config.toml
intermediate_size = 1536
rope_fraction = 1.0
attn_scale = 0.0884
init_std_o = 0.0
learning_rate = 0.0101
weight_decay = 0.05
dataset = "wikipedia_en"
Each number is 500 + 25 x the weight over its row's rms, rounded and kept within 0 to 999. Layers, rows and columns count from 0. Numbers have three digits each. The size before them is the row's rms in percent of the matrix's.

# layer 2 MLP gate, 1536x384, rms 0.25, rows 1167-1380, columns 192-255
100:511523543555492485523463484489533512477501518477521467542443482531459510502506483522437500490481495488504538507468495522500479519481506528548567476478494488472514516517452521477499446482492503
101:476432508506521479553490533492503497518481529502534501506521492491475518511540465560492497503540501493469524512507465490528486499524461495474446512498490490499543480486486508495501467456501457
099:523503481491487467494527537513528483501463488510515493497492517514529487483514476534491489545494551492482471461485506531501506485488498465511520489469482472477512512523496502536510549435535515
104:519534512493522519497484481524501505482478566490510575496521504494494497501476512452496484484508461520516496492481465541536510492460503493484515502538529484479490450466498506442475475480516557
091:488462510520490483518483475495490543461481478528460488525495485492517481491512522505525510450493488493498498533528457516515522508498472502491480478502517467541508507460513495518530469533486490
101:514497478493485505516490470478540527546522516539472446494483525489480506452452523524488514504509503527504498491488488534500483508520489476457503520532472505518508533524500508520491485496477537
100:534488439473518522496479514497512530498489514530489478527499501487524461485511501474506506512551507526476488472516489480471493470513527513554518460514456482525468467502503504464535546483505500
097:509507499425507504510521517503486506488515464515519518506476517510491571494511482543528504528509477516483470509517488523497511510512476530531473484490491491506537509487489503465493494516516512
095:498496562516473487487516523508516515512526500516491505465541473512486506521502500505495499516513479549489460528494509490483507505445479494459521523485518462477459487469544469534500431497483460
090:531493500493499528551525531548530502496478496520512499488540485467520485530516514531496503505496487480496529522518530481503472536506507523497478521494524532484502496526542517478521500489502462
098:517502533526500530499506460454527485491510502530495482546467535427505496462518498500403493524571514517480521484480394486520538482515512495506507495503467483475509498526516506486521483510520536
101:484463555535499567519518467498519477502498535496488525460455517491447459510530459481527531487503494547454518489479525507523512509502506504507502523531507534538500502466467478515485444484513502
098:487492471495491464514474495511470467490490540474533473489504508534496523488478514518496496471518473513524518505527527510521517499521491469481446559485545496494502501485508562544544520514482530
105:511490506459489481525482500509463533530465504502516464492516450478490475522512548519514532509519482517520469503514488495508488521465535469456480466456511485556551498479482497488517450496459478
101:534478481535495530498491504474533516513472493494536481467432544499525510482504507457505461516492481505518484473528483461496533494521489505532537539498519495510536483548529503497530543481515508
097:537546496515478549523481489464498503462501481490530486425545470465453436521452481487505515484461515500523511518465509497457530502518500518486499517536547515509491500472494515549478499497536443
100:504517474502496446523485541512495520507480533504486521531507520464489500548496513487493520475493507478524472503491506523498528521524492476524498514504490565523548514490481444491493556524496510
103:490538481557546485493467526532460488521533468479537490520578475515572535509508517495499505490544550500490480446542493494471485490586509514508478512512537451487524512503505522538495503537474521
100:506525475499464529471556495529459465542472501506491496481523513510477493439538534512493520482525496522523498461493502465482447525494512480558511523520533497518479478481486511534526506480522488
094:520500526465496512525515462535511481521535516464471490481487504489540481481483480502493530492487534506483515494534471497490496505498516487501505527501470511474550456525512527515458542535512524
100:495499468477503473527538541503527464494481533503503542517519476527507515505513489458494474500484479521505469519529509497490509514532475527544489526489476477511525510507484498584532528519516524
105:485512494544496491481460510480507556458518516500524454493495555520540463505475537528496490484458518493468511478516532481506520474511503515531514551476528462512503488571455513497497496478502488
095:500476462499538472556522499502522500524509530496535512515528466474497488467536499487492520516519480481466468517500479500544515496532464467515503528500506488461517488510465523474517543519501498
096:500495480482559489495522523498513526432472481496566507547523507554525527487536495453495549482512479497504514501494502487484459557503500496487509488518507508508513487499503505483486517487540489
094:508500484525455518514519476490478525521486463491499479497506515510538500502506486539466515483489483491482508511468487473456544479471490503522511496496483499482503538505481481507493481527481531
098:553476465519466493497533525496464526520501481515490516529486485470479513507492508485514486494516525509523526509496444507542481493496531478511489541540504491471489536465494501492511498500509561
102:514524523498497528484450510515473543520487474507474483462475515482532488522510517500509480495495462511551518516487529491505462476472529538500532517493498463502470536463530521484514442487505472
105:469504450515473512500527499482487525498496506531517503509541483511502511518517508507511468545524520529481500423486545499503499550478508455490495510512501494525470475544510509483462528469477531
107:503493515503499568561521509489495494543511499495534513508457497530494509499542492462465517495470453438492473525501494498532460485482512469498548532496510567553483481511482505531503486540460534
100:525565504521469538483518519504478472486497489514449473506483442498464466451468482530497478528491519515502497531554477512538503470491443519497498477513503552454531505522476564492508475506493444
103:453467477503508503485499515507534459472547474476516492489526504534520466507502523479428511472535536511486495497501562482476526469540508476491520522469515521480506498497502518509542518465489482
106:511492490504455467486515528502511496506497490520515486582510527523530493478469496493526478492494456497508529473487488471440483526530531492526478508475467491519470491490528513482518512546552482
104:500492495472460482527523523545492493540484552493485529505522483471504492492514513512521490528518497524535515495506482484469508521498477536467500504490477512496485535533477495545493538478512527
102:498504524531530500503502531505529493487522565524502507460509494515522490472508482525490538455487516483516524515486471476458506489529492508518475504463460518474509503482536498496472500504497493
095:453494525470528498430474504514492497506442508510547510519453493511504506478485507504478486491547498474475466442496473535500523480490491561518547484485489499460545510508534504493514513501488508
105:488471473532508544545499498497486438430506510496467516513471509525530517491449500485504542499501497500521474506488537491517512541535516515553498511466500512484525500550501525523492523498525510
106:485474479536483524468514499541501532530507506483530544531477465472462508507507478512498534493477461542513511518503513500490493537527451493507520492500488527507515519528533534521509534485485536
088:549495536516560490504499522492487494536501515486518514523532477511493517537516538546545520511500469491492484466509476495489513482515491479531491461541497505522454487480478481527494502481526473
095:481495501509542512477508538490524473491500516480512512453512512475518500500510439496464494510516505505474482469446498504474521505488441500498450458481463488499484469527450529506466492506514518
101:498527533504469521536447503522475555479520489510527515514534492490521494492510493496506483483493519512489478512526482491532486557489524499499487528523479481506492514527528531524537515577459475
095:486479541514485495512551496530526490491473474493517467517525538472500518505482510487505452536517507443494549474516521471490531529489511535499506513493494523490465498452502515514469499492523470
099:477473495509496509536485503533505511522519518475513509449518511536492467499480540484472505514447454488485469511535458549504525495484494486494511503516479519483455552526485530475519457489482494
098:496499464525506499521528500476518510504495520497494531486537468512502499446494530527457468519505486522533511490433537483489516479475559503515505505450456544493527491504504497523487517507519499
095:500493509529497519512492524545461483504488497500483450530472525538476466514464471467494532497503534509499505478499497484518503535519503489522504506501510498496525513458510525570507504548528487
100:454528499503484533523511492477475494529531478536494511485464499489500515531551497489454513496517506501523482506503437475487451493467506532523518461515533480489574505526450492527506514463512482
098:501503512498502505515552481448489481526549506490503485477553543516469544498512520474454468549498490484546522524511494489543481513489471480482432521536476514493520491511467536496491522535501543
100:522521482508492504498488521501483470498523523458511517509521503484471517489488493514477500556528547477495502510468454469505526503495493482485474469469496509481499472487529508544457531575507535
099:468476504532536515488457485478537521452482485480520533469517489488515464466519500536505527490467487517492487420511506494508481507487465508491528481503511552573541505477475496462516466505513473
096:432522469496538523509439536506478516513518467476499494518496492475479480493499483491535552531495441503481509464456483504480505452496503521481492478505490480507559506479490519463489510457511521
099:473497514493483498467513505494503531482477483511451502529506469508466507454504516466472494496547549498498494530505492484471415533466472502527487492470461507508533509530499523500514525535527487
100:495488480494539523493503517513479459452526503487478536535542455524494489556473487538529510475490534488483521474506505472543520487511499496465503480519516511522470461495530475500457486515533459
098:533472463485520472528508493514488501456518537525437513505454518483481465530528536526497497449500457447487472482466506533517480495472512543486534487528464494485458489512485509511527485547468540
102:525494512524527520444504478513521499509531483465476459479467501510512480533490528555495501509510495482542542555477485520487456504526488517470480510496503533508502492493495523499467520486508504
107:528476517472501514482491517523494454439518466487508493484502467509480573475534494484521453524459525517498484465475519447481512480505459503511477545526476468512543500527476473522506503482493531
101:560471473453491498525483483528582491466462513486500512519519481576524536505500500487515449502467494475521495523479534474499459496466502514493504502521503518508544520525497527501441507483534540
101:483490484481504483520524525508515513450469505504514514468521483520538513496519499503469503529441532536505507495478524492524505489518488509549450528496495520516491522487497488486537520509549476
100:465472465497482505513486536502505531534475499496530500517513465541483446519540528478521510515481544497516488485490536492470472452515488470520513490500500522525500481485525497461469569516468504
097:503504512533480479481496455489466493515528510503495519519527487526483536497506517527486569482517493512487492535528479493505525484498491480538495540515460474477460508509480514466431536523494518
099:501478501476534491483545488559474490492503524490493511550505491510504503470486493536485497479487507517449462487482556501515473524530515544483466507498509520483456479517513438505519485530496540
101:559548505486461486512488523504461502492450500461483509514548445502509528493513484482527471490472516468551482497502497488482498475476510492488488467518489519455518505511475474472466493487495522
093:545442503508505526533483514524526490537503555488518493478479518543559489499432492461496489500521471479483523479487514474496517506511513560498488517482474474480473496478521479489483449519505492
098:545481511528498499480494499519493460512475527537497474525496470563495469523484501481464521533448495505456515529479504440522476543531534557479476511517525498526533501511495499536500533499493445
103:511505474485519479478543527484511455456486523539497492496490448495496452523482510543545529510523483466501556474484512522468529483495509507516508504474492474501506447479471514465518467479485479
097:503501487462540508521487548497482540503477494500485490461507487522533488517511513456477491481523479470491531466504527480464551495484480507517512514496503500472530505515480495506501474484517532
103:547509487489515483467539498509513501537529496478507520469541484490489514457452537498492479504483517520469519493534511486490445495447493467557488506533481556498485489504448464507471504486539480
103:462492531519491486504531519488521500494533560531429531511416505506517484502520516512473487501497517533488524534513486488497544512504543479464545531498484472519507484497523525512451459471505541
112:498522586514522484477443518522520498487491454493478506536500569515509541497486484532483523483521455476526484526515514509596544471498473518489472470504522495516528507513491472493471476521483508
097:506542503508439518537499473528521491514483534485451533509473514524551505512511502478496480510517496443532532479475510540543524534464488503514467505519546501526547529496516499469466485487521520
119:519484530558540543484440556487537501486491511517522552516461487544497483518470533556495507511505504493516526475510505492527493475511530464481511478500507499485494496518487460504476459497462511
106:515521503469525525486521514495537541484481471507505520522504481516524492524482515495501508474477471536514531502477527531504505548545471497482490516502523501527506511489542521511520468560471519
097:490517508486465459494454513468463502481530496526454482531486510470486474444527517527489527555527443522547503522550503474492463510482472468514464484508503478466539498491440506527488516503487523
106:500532507471479552493519521501540479541522474520477513546482467504475530478511474531524530500470473525486467524507490507495535481504469524532511510489532493488448492490498530490507487498480483
104:485445502459480472454483481486474499492560492515516475524486490488526495494527544517526486522498546519474506494529516488496450519500496480489497546465491492503473511526526572491474520483485458
109:494475510520503510473498551505536472529490483483509499497489489516504523525477513511480471482496483478480519458485530496480450498502452515479504504494526443461505472530470459524503539512500481
101:470519481518482488481491476519488479436504479483498507534510479497494491513510516476505477492448525513522445516480489527476495484534506490464520529480490542442461539515473478507488471511547455
102:541553483518478488465526515522436544526488474526493495463460503537485524487485526515461480499521467507494520504508516530470498473511490501516496506530586527486466503518503508524521524510500503
096:516517476511486470533520487497529525476480455470501485519504513494501456526490521496487473515495506483498528488541487527511517531512492515513536517478527499458471484499498427541494514560469530
104:506486532553494486518518488527531515491505518508506490496508500441473489515500483501491513514514483505459501485536492504506461522488502495537519481422511517519501505529514496488456502499474495
098:492544540515528476474500486522512502454514484518565541477503498502538533525480500538492526459506486514496523485503489510501535518517495485465527454508493479488541500459489476476507512513508530
094:550534509528530437498516539468533495476471515458477474492473492507573532529512502498540471550467477492481509502485525492489499501492498556471499497437486496472502479493506466449493510474483498
094:507507475519502489513514476474506479495510493499486481464456484498488510488506529532559542504526480489483470446500469488529502494490498497476482516458531505470490490483476468495542465502526517
102:501476486501459483522519560503461484489503529502511540480553514481497466478505537513514493540496508477483483485478460462494541488522541487442494497483460488511505511481497539498493518486533496
107:474480529540471512472437474459559482529511484494523422593504501506442480526494470477463506513544491467483522522479511480479468487499514533462479476477471489514464488497512525509539464496513495
100:481489521494494529499511461513509455491512514532494515424479504514472466504557541501493517464479481490503475465494541518465555539546496500503513471535503521553493524488492517509477523529513501
094:532463496497493487480501492495482491534493504503472486470491474519517522519528517505478471525523496499504491517484494516483471507502482514477471513515478527480461471551507541469497437470494493
105:540497488473515526528472517549560484555484483451501495489477476538493491433541502473574510486531499493520457527524542522518539507437530508498464466469524493531520522523500527491487513491458479
100:470494487510489483487525450489521501462483514493453516470488500480530511470511478486467442532483487553460539489529523556527491474506524521499476495533553481539541479528473537567532491514514558
098:459512538494513531505493508454477475486470479465501439556508468506552500501517495508489526490485501498486505529519505492532504477532479483484495500521491463452522515562462499519480504501525529
093:510470446536527462556487494494508481525511487496514482532518550526507488486503524473492477489490488497481527500502532494475546476489488498475437481491546494468485498545542555497479488504478508
093:502427490499500482513494525465498498491464486428491504478473480496484483530456505522523491472550522532526518486532520497501536492544495483501497505544498473504526449501493502530512471494499487
103:489497528513477517485510474463486521510534526501507444514489531503463499521503520502422513484514519481491520560541516496508515522484547509452516526499504456498488492472494488464511495503538456
096:446509505481516539483488474474484464438456515519505520489499520481495493492487535473487512520500530491488485457506519536526516478530474497520490516488510500488470462529492482506521557498473534
097:511529554489493495513511457521516516515500473555503479519526519553515484513508496500448506542453486513501546519504463489467492487500498469523465523485495527537498500505495520464493496493510523
092:520498496492518521541526518462513502490514517527481572481488495527504514482470505516509528469516477549496506518495507503518500548523506465459516462520465495515485550436497517515537483530470493
092:454477508481497535507547521509498466537509493497532538511523519494533530495501488504491490503538540500511532520516501492529508532504491461507522464499511533517522517453518513504470485549467508
102:506478465523460539530531497493472528485488475472534542483501477483471459537546494487498526506523484495486469450534498472489482501510502504472528469465491535493528521501474481469486499501491536
095:466505498475511498537506513534485478475518491523528539491481508540495510451483505520471480553476497493503520518519542476497519489492519501529504530457469517514546514510528531475483490501489507
098:480539514481498481466496502513509521495490473546526489503470480519493467508521499509488528499531503510529473510498552522479487522545490523508516502535521520542477469472497465481466521550484529
103:535493529513497474492525515512512527485510464520481445546482501517488458478484530500504508529518507447463479535500498513500457479526491524468523542507525482496465468477497505486522529480522542
104:482502543486502532525477529504516464504526470541484492529475499517508495536501501498503497533491435541486513502466520442513499535501490482503461504505543495526456505506526490529503547519482477
092:510529502473481507499493507495536505514512472551469476472504460509492531510570505441509512487508554503540487511519505505544516487500531530515556517506505470525486459485529528515512514510462548
102:479483503505506479468516563463487472498570515541516514489530514507478496471532524501521499519505502498507489459471461481519491529489424485467465498526453509522497504503495510467476527486476435
115:489518506500525438462519471494530510484505531479471502463506514459520497498439494452517460501495499482508489470466535456478509517456473539473474488476498523530489523485473511512483443506486496
091:461498478497484497466512450523483486503514484515486524474524502531480544539466458498528523524470508475503517494457491490519511486488506496525516490509512579490496474509496490503499536469482504
099:490494540526499518513518489504479515485541539517487510489506486447509518521479469532572524469463466475504518466477498528484458502499495538512498492522482468507464482481488467494498497518510498
103:468452495522521468528500511514483497521462508503483505520474524444504476531512500495487466495479467483505539459495499527486508497551481535487503457545494520527497501547491502523534526487513549
098:484500469465481518486497502458519523484513505518468505511523518470508467503516519537505488526469496504499511484486490497493500487499503528521515523502485524530470539510518527481562533518500514
102:524543473499488470502492514501519536490523521491486487509503516552480504483540491521483493513517516525492501447474515491516482463455470536525522557518548453496474488541510508470467527495491464
102:470503461518493513561509493504510523474489495556488480498488515444518516548468497492490449520499483502466448477505495502492538483528539514462527516434512498518488497518489519468520459493493544
103:517463541464504497518477513460509519507481535519505461475496531435519456469513492476438511523533542501522447499456509513557525481476501523500467476481504517481494519516517525569550534517506532
104:517506559511502504482534509514479472513517497567528482499543506501486494469527487516505550439494519515431534496493525469507494501550538448504474502529504532499502513483506441517500510505519477
097:534519519520499512509514505521444484507477495515518495510467475531477502505460478485504493531477484479503538463504482502506518504549454488494499471528488499499524504530530461516506493524499528
106:498484544470541526495531538508496502493484520469471505514500486514521481501516458541511526437490509525533500528469527523461467461501483460509501501510533509517498527483521509514469507480520451
106:505509510516476501491511482487498481490520503476492478516436516494521459498484464527490484487510490504509453484488498508508514503502452492476458507492494494518466495480481525502509534523537517
104:477521470486497502522499476498509499494535497488496513484473492557483493539508526504505507506504452522473496455573487514492537504471503456524503542460524512500515468490509533510503495493469478
099:460518499503467521504511498531466513486516505474454462509521494515483527467545490532513522485490509498528480472502483520492462533496490501463469520528508499511490482495443460489499517493497515
097:512527543511496484536481505498493490478519531549517494457503481491566518460527503481504439525484513495468433506511462480511525505557548514491539490500483513466530479552472466534482479522535562
107:488502507547496499486502502490484462479507503527482484516503515515510544439453523518537480540569504450474518472476488460504518533501440518507482542480507489473543502569465451531496506504471515
100:506505515517513506518486502465478502466508540501476495525511510485517491500474460515536501525511496508471497501498485537494494473518482539466525479464502516496529474504517495501505533531531524
095:483522462523510484509480504491460505529504533517519516500476468522501440540473509476504499486530523477490505479549461489466512533496489522476492535468529550499508496516536506509489521493495490
098:514511528460478504540484513502505480517560548512455470514510501534532474495450541491491499521481486507506507501539528541504527503510476497496503466476542572478537522497553484467502521499505475
103:551484506495508506538511534569559507519548539543452519548494515485524533480477477519451504506510475537481511533495530471479510558490496491478512467525517494503435529513562499482489528488510500
100:510527497515516513515513476525495498503502518496509476530486506496472509527506493497453503508510510440488504485495490476532496496511519501512500506497511524488539513516464469480500493493518507
104:466515521528503528511474476499488519524507521456472454495528532485515483450504554528492473536476505525489555534554495492490473506486519455531504541496484495519453511486520505499521468490455506
102:493469495478533492528535513524474466515502478480499525452516511482487498503478521511515464546445474476503490495496481488511490546480519476483512520492493516548482477455477479531465504498529487
098:490525498451527490492494511495491515519493509500505459494514492512493505499523507545495475534493514512485479491539454489501510494471490505487447480502472447501513507467527470493472456484510509
098:560524474485501520488505484484519471505495513493482524488501494501479510480506506479509486525506506510539460497482463527493519481496489508518489511476486468522438478507471503513490484497521528
096:458512548509513470498508472486499488459566474479452517481534464482530518516521488525524514478538499496505514521486493499467516538498509528494508523548456494475443502492445456540562499518447516
104:503471494483503528477517511484533553511488509505551500516527491492500494513519455464472502482491499508473465497492490538486463477541469499478460480513515565480514551492489514528482508527532543
102:533531498509511496456468472522490498463490560520490519490557518511528474468461478444490506475508499475525492497493460477490528516512496504510564489493495518452490503503504514524498475523458532
103:474512469497491519505495486483487491486510454482504505458523487483558502485516504485471538498526467499522481517548514552492518495517495518548525467502514496502507512475544535509511516540487473
102:515476484553503538439523532492498539473482504507512519482465519522537499518481577539498469513508505455498467493512545508455508491493501532526470497512499543487495490552448458500506526464504495
099:516493503474535507505463538464472499504490517516508493515503529514556525511501511504511478514442528480472496479469475474521512505526530510478510467535503471485461490522447543469484514472494544
098:510436491460442525496564461485551512456465496504482494529502470454477468499481470456474487500520515475480486501506503494489521486492485504532498496491494505512511482520539528570504513523545540
102:517457491511512507523516523555524472486469464474468487506457505511491497521484493506507495512522439520487487467511482495549512490489481520558494482486532471466490495489542546484452485474510497
104:516476492537520520500525465515510483532530521482527551521473514506474514534501478474483454545489464458479471490495527473517479509478516517499463479557517512524503501469508496516472493479481529
105:495498486486497513459539504491491515502510525487465498528491503498515505491517473482466527548511507503511492483486492510504488504486511524505509451459483500480510508490451492472542509519516448
102:523474544493496487477511529486518478519503470509490516516511510501470547501486488509493555496503473506520488523500522538534508510497540530517462497495502484507486530500514540498546514460507492
100:457512544520500476516528508475437476528427495493479490465551505533501516499507483534534474521457537460471499496514486473492425471486500497515505504487496470498493500543471492509483497544481496
102:480482493505534495447456502511516511522494478479521477503539469512457451535507505541563522539473500512500477436528478524501530513493527527527482513499501487502526486459493454540467531519489522
096:536496481529505501508517535494503523493472496484535493510482477501520473483542524495482514473466501446490493497540471492504510495459565523530495492514480472517483464549515590555497502478460531
102:507484534479499467528509478481492530485514543483479480507515508499493498485519534493467525511466511463534514475509477477524509499459510475458511532485528513450538490500503496491508483488537552
101:518525457442507482475567515447511490516516488511553503485497514531529492473494512502486505520531491546526478523534491470517503461502448522486487485520487500502497521482502547475470499532514495
090:514489485550496456476527492522514503459515522505488478495509502482494482551529534490510487499488498510478484491456479489543519452515486514512481521503527476470482529501492492530491481477537542
097:492483487510517444485497555500499494504515556514471520516492517472500491479513511489500470507454523461520452481431476501480543499465502498497503478494480506471505471490519483479478488473483508
100:495555519525532501475476538485526498480519506536503529484545489534485497518504516520515519467490499462493568536532499506499486512505534452467521541498495484532502535508518507441507492450479496
103:491493463508518479487505457516526471494495520460505521497476514510493490515529495513485543460496493504500523476491494523456536507484509512528552518481475493489532533486503507465471513434509476
108:532466480484455502491512536471486488491448516495512459509490506497526466504523452499564502487549528482454496561512482502493518508519500460429470499482489484514466517524471503485499483469515494
098:498539487496488445506441496519510525480493511497491543511516542519543471496509520495510488508474497496518501506492499482522497551490467495432503553498485469548501507488527502521475533465539506
097:463519469481494535482514506452475482509525521483455507467513497476480504497466552553507488506500445467467559486514540532508504517527517478497484480504503473505509440492498491519513522473533508
101:436520510503476517505424487461461499518516508491454481513525483495468506467512530523509519489523507467490521462474457477493539552542488515516516474510455406513557527506539494491500527540518538
103:499519520516503497543501530497513531450479491530535477495516476531545484499496511463499475487544522505495463486509529497518520492497500465488478481509486523517478522533525495496469519510500476
099:555525506515516494527500500511481493474502508515497547502517470540497524508464479465504476507485473524474485524486517501490451498531506475484482549490489487482454480504502494498447467544544514
100:485502506495487478542478491468491497509486504488524498534481463521450503475497504488519490465483518460514478491470469468491505506478530535489459499481541503510526525539487513511492517494510512
107:530497458510486497516489447519487494511515506502487507533510473452475516489457466532503479517523493510549474470483491523514475525515468540482518513474546527494467507521498473502506493471468474
105:477507511487484470504482500485508500501473504457501454462460494465518528481511491514508498440549509476512489440509479496455481469482438490496477499555524463475481495525493520529518497544509512
101:476525524534515495477468532459531467466457514479514506469506482479514474530493544504496517481478512501487581495514493515494481539474464491440529527472517501513528553522473471523456485501495481
096:521478511502448487497509507528531480452526484474499515477481517524483476516523517549494526494502481497490536490516461516534469436502529494526488501507526495501511517501523457507461493470505529
105:547502498532489527475509513510496470538458499526494475492502535511498473507505532498506504510454473500521532453509501471483486530524528554466541500517499469474482505494477472491511498475498462
097:528517480452544538518517482488534503526538539477500480510529454521511527501504521528480523464500476501519521482482490473494495538484495524509461491550499475488508524549484494482496466526483433
098:457488535455539463519490495475509454480536497477511506475500509513467534483527507469531488486492501548478530485499533501509481463492480519516508544505500471455516544483479501526507525518492476
099:459486532554501528493488536520532515505516473499520465529532524499494519487533524534469495485524479483476502497461480509479528492456535520508506477454546441495476500470536508480494555514488527
106:467520537476483530504497507495477507505494502482502552488540504491466489515484483514493518524483500516532477531479479430541501477514510508483458457488516512496512479447480518491493456511446493
100:512492513531535487517521485520499533480458521551505496505467495456530525457430516503493468533483457453497497502490551536492486522528532503447500461474477525497521510474523546486514491454515546
098:502496443464522454547563533510494527497524517493503506481509502502498495511462491475513468478488490516526499504488489528437477490503505512474500505481440501504500466547526502539520486475499503
105:482521447462476437503519520495518499525492506533507489511528490458502498491493485505487449502511493564462516456490530537540515511496524502508465539479481498497507490502499494507468489559509508
096:514495476498455461473516510530500486448513467465486514475522481521518496500531507551506504472495505481487532511540496490481491528541516520504471557545517512478497511495482529528490534489553482
100:529493463527487482518491534449515511473519496506527480483517498465479472480494506530511521534514504499500490522502467560529538492491466474444494513502481467470449440538536503472452501453474502
096:481465477492520509467495491555483509478467517481488508483513512500510536510520479517506486518513460526533524482501526537495506549483509529492513493525491487511489485491467500440476492482487476
096:478540485516505493524482518485528523521494494504498495502522470526475421506471522519481546520518491509531489514475460516458530501518460514505546537526503508498501553491487514487459509471480503
103:503493478537474465532469491497494486490508518481492480538488505473544524476485489502468499495508488501494511502467456490470521519519474449526484534510516524495517495502511506514534470496498504
104:474470493514498513500484453534485477496525536500523482466518493453499529470510504485547507497457486460508491529471546493520507515490491528520480500446457501510498530518500484524523481477520503
094:564483537519501495499494502498512435495482489512520521513490451489524511516534515536474462525486492488478504489522474490511463501532524454511499487537510509518475550513474476503497544508498504
106:495462536526522513464510531556467495527516534494493454489498477544494491515525483512483506521485503524449497440505513538496474510501509513504446542485501528441478496508493552495531487514547516
105:498506519498499480519507479506507499498497489494504493522495500527494501501494518488493485533512528518489500508491530516466484461502460531534537513498520451485480465458527459516485482517513482
098:494507492494494488481495521470492527526476540495491460521502477523523495490505524491519505470473474449467494537488501499452493485524498462542454534483499479506492481471510494538508504478511485
101:516467495498533515493477484509543466493516500501527464494449492503503465462544490549470469489498474486482511475544542480589507544532488506488493483470532533508499514522481513490470476490542505
100:503516547508470480539456512522507537531473532520497488473527478530554493507558478551514485516547560481493524486522518479512506454509506486522494500516488522519479465541462484489533505504490454
104:508489446475488494523483462526459508484498470519496555523484485527500531505513492496520486480523520496505468501505502485495475466510504480474515473513533525458515505476505474484467500486459488
097:522502511515510525481496515465550521494499508499497520509516529478499468507515466537472442470522504502467493524490500474491448475487553499543510493509467463474451520475503460488513504442512528
102:514438487462463474545515545457485501511476541495509491485508506461519517451461473489532539511470544527500528554513558557487476468481517516485499528472511501511490535521470507495484492505492553
105:486441519509495520507534488474557469490509465480493459519470471526480538504513498472465469508493519521473497520560519509510491558481507496438466559466509498525506485530532511513436499523534498
098:524504510439483509511518532520485538508535472508495524461505510467468445473514476499502491499496485477474532516453526514479472557455522494530520516525501528519477509432498523480506514539477466
098:492521542468502519484525491532479533551526518565526501510484504538561501483520495521481446469495526495503504475477509478503502541488515531493515509507459529469485467484480500512499520487500449
102:489525489442495513489488497514462525452447491474473501468489489457513494490481509475510482498492516515489471500512508537497439467497514514518459488537551499521494526497493496522476456527495501
101:563518478443477460526555480462510503545490514497464477495503504467508482502485454472463477498478523498470543500477482454505546513496532528502533476526498551488505519467498477502469486431552472
100:521467522512509477517497471472560551516491500475479514494484532458504491488513550505481507486504483526491514485495514508509514462469490484481458553487490528519440525504508507490502468532507520
106:509520518500467521550500485537517492507532493516507483482462505507527436503496522509508501476500556498516509481513442542460508534539507491463504541484524522481504469489510536502558488525502504
099:534467503497502517496472544482527522490466530505526490468473482489537557488491452482522491442489507510508484497499488500472520466501515533506515434515524470471528509518475520540487512506533501
103:457501521497538526523503480485482499499553552487478485484505518512491481501485502490514479483517458491536521472504442523503514537508537498465491492508474486485494506482465510516531515542509508
106:491462486492520483548519519509490515502515479517491439521495481453509539524468500479538445532456493461532501500466480486537475468470510523518476494529498473525514470532491508523489498482539537
098:452473549499538524517493500463516521466494496527514452502521474523514481502470489513485503472443489497499530501549551506465481522517513456535487489459456472496500502461513490494490450497493492
100:508494514534477492533489483493538457521486477517516519506501467466519476510514531489492506486506501471493446496486501480465482559537493466517470489479539509546516512512537496511488497532476484
102:508516457470485468486483538487485531503498491491490491477479526524500509473526467489473542494530511460486473471476485524491482543490493466466519486511511496439546545542430484473548484452484517
097:455491483455511517536512476514499506487494463541517470501487477535494479537477473487484442534486461493504516513490493513514486488535477545530529515495525485498489483515459510513495499498461501
095:526511482505454492489510506515507498487458494505473482518542499554524515521491539508482506516518540477494481518496477507569508480496481477470491464508485489528507523500458521477512526467504466
096:502517506475520522558494533530493489479453519464529499493530524486519487495534528492496466537513546527502500508488505495480515481480427467535512501547449443498489478498498502468525487501489502
110:509476511502481479466508570514498544498498485493527454500535510483464506510522531469512522508516452469477510490474531514447504499490502500514488522497508501549460511486499475485536456485492484
103:513524508523513489501533497491532516492515539519460507478507468484498489530510546504498464509486526522480486487505505521529526509484513534479474456502498506482526516499512530479512498468533525
105:466493496499504503492527529518483510499457471504475501459523481513445527543496498511473540498520501480489552508511455498476530499552455527466500528536467553526520536474492469484497488490473487
097:486470449480513519467508460424515487528470470533501500517457490485473460464510507506528484541523489482484489489524520473540543475506519489498511500471533480495515519488536464464505488468469539
100:444453496525486524482470474485529535570512488443499497505506522504492451511473476502483498456497451496475489528452468493522494491485470477491533458503484488505530493483473549466487489521511480
095:493535495483498547468524509475467513475537492545492463499505491518537490484529496504521491469513512516520494484505529472514511512480529456552532502497524508466491530508506498539551509543518494
106:519479448524510495510503525490432542544476545471459486464477529504508512501415506513519472528519513495498483535500476487476490506535481460502518508484476464526491469472540510480536524451492521
102:513471476506495482475503481511503512489506482490486499433465519549532520463534562483524492495527489493480458520489506508490491494539487493488454503509524482485524499495473506504519510459518537
098:528491555550461482543515488462471439459495492500506522463510538481500502486523502469483511508539477500451501510545462555483509513546515478492500473510508471471508488546512488499491524492489504
094:518504486530497515511514491508535509473455499514526470511511529513488517534571510488500511513465568489507494494496536530504509541463505498473501488498463506511517536522532474474513520525499472
101:505459523498479501478482437502478487500503512521553552457519478510509480467494490467500457533497532525501506537502484533499489496530439527510500464512496501501476509540478458543545479536528492
103:457497449536515483481537507543493488570492494501506490478466465528490488518516535537521523512540497468491462497458508530510484459510484535485468487461462503442500505494466476488528519503490468
097:469517495541482511517467521493492535469523471505496477485529476535462480488538524525546484484504445513499513490505512487537469516533472460481507456524474454472535492485459494479559505526522535
097:476502482477554496512468485478514493543505512524473444484486515494465471522490523519473505539512473460464484482503525476500521516518505508466524548509517475551546509481467489508488510503499511
103:506495484510499477528515488517497531524524446501481486454484474490495528508492477480485466519551511515483490448522503463490443500454513513515475494493533484494540495483506509499545475487437475
101:450509471467470481513501478495538492492509521510550541535467505513570496471520548509553537502530489468521510488502521507495473492490461526492506455488474508574520510453507499492505515508448506
095:461506511539472506466498485515491477448500497462499502495481509488494525499508478462521509434536523536516494520477472510495468485493497492512522474472508498496493495487538434462467466497530494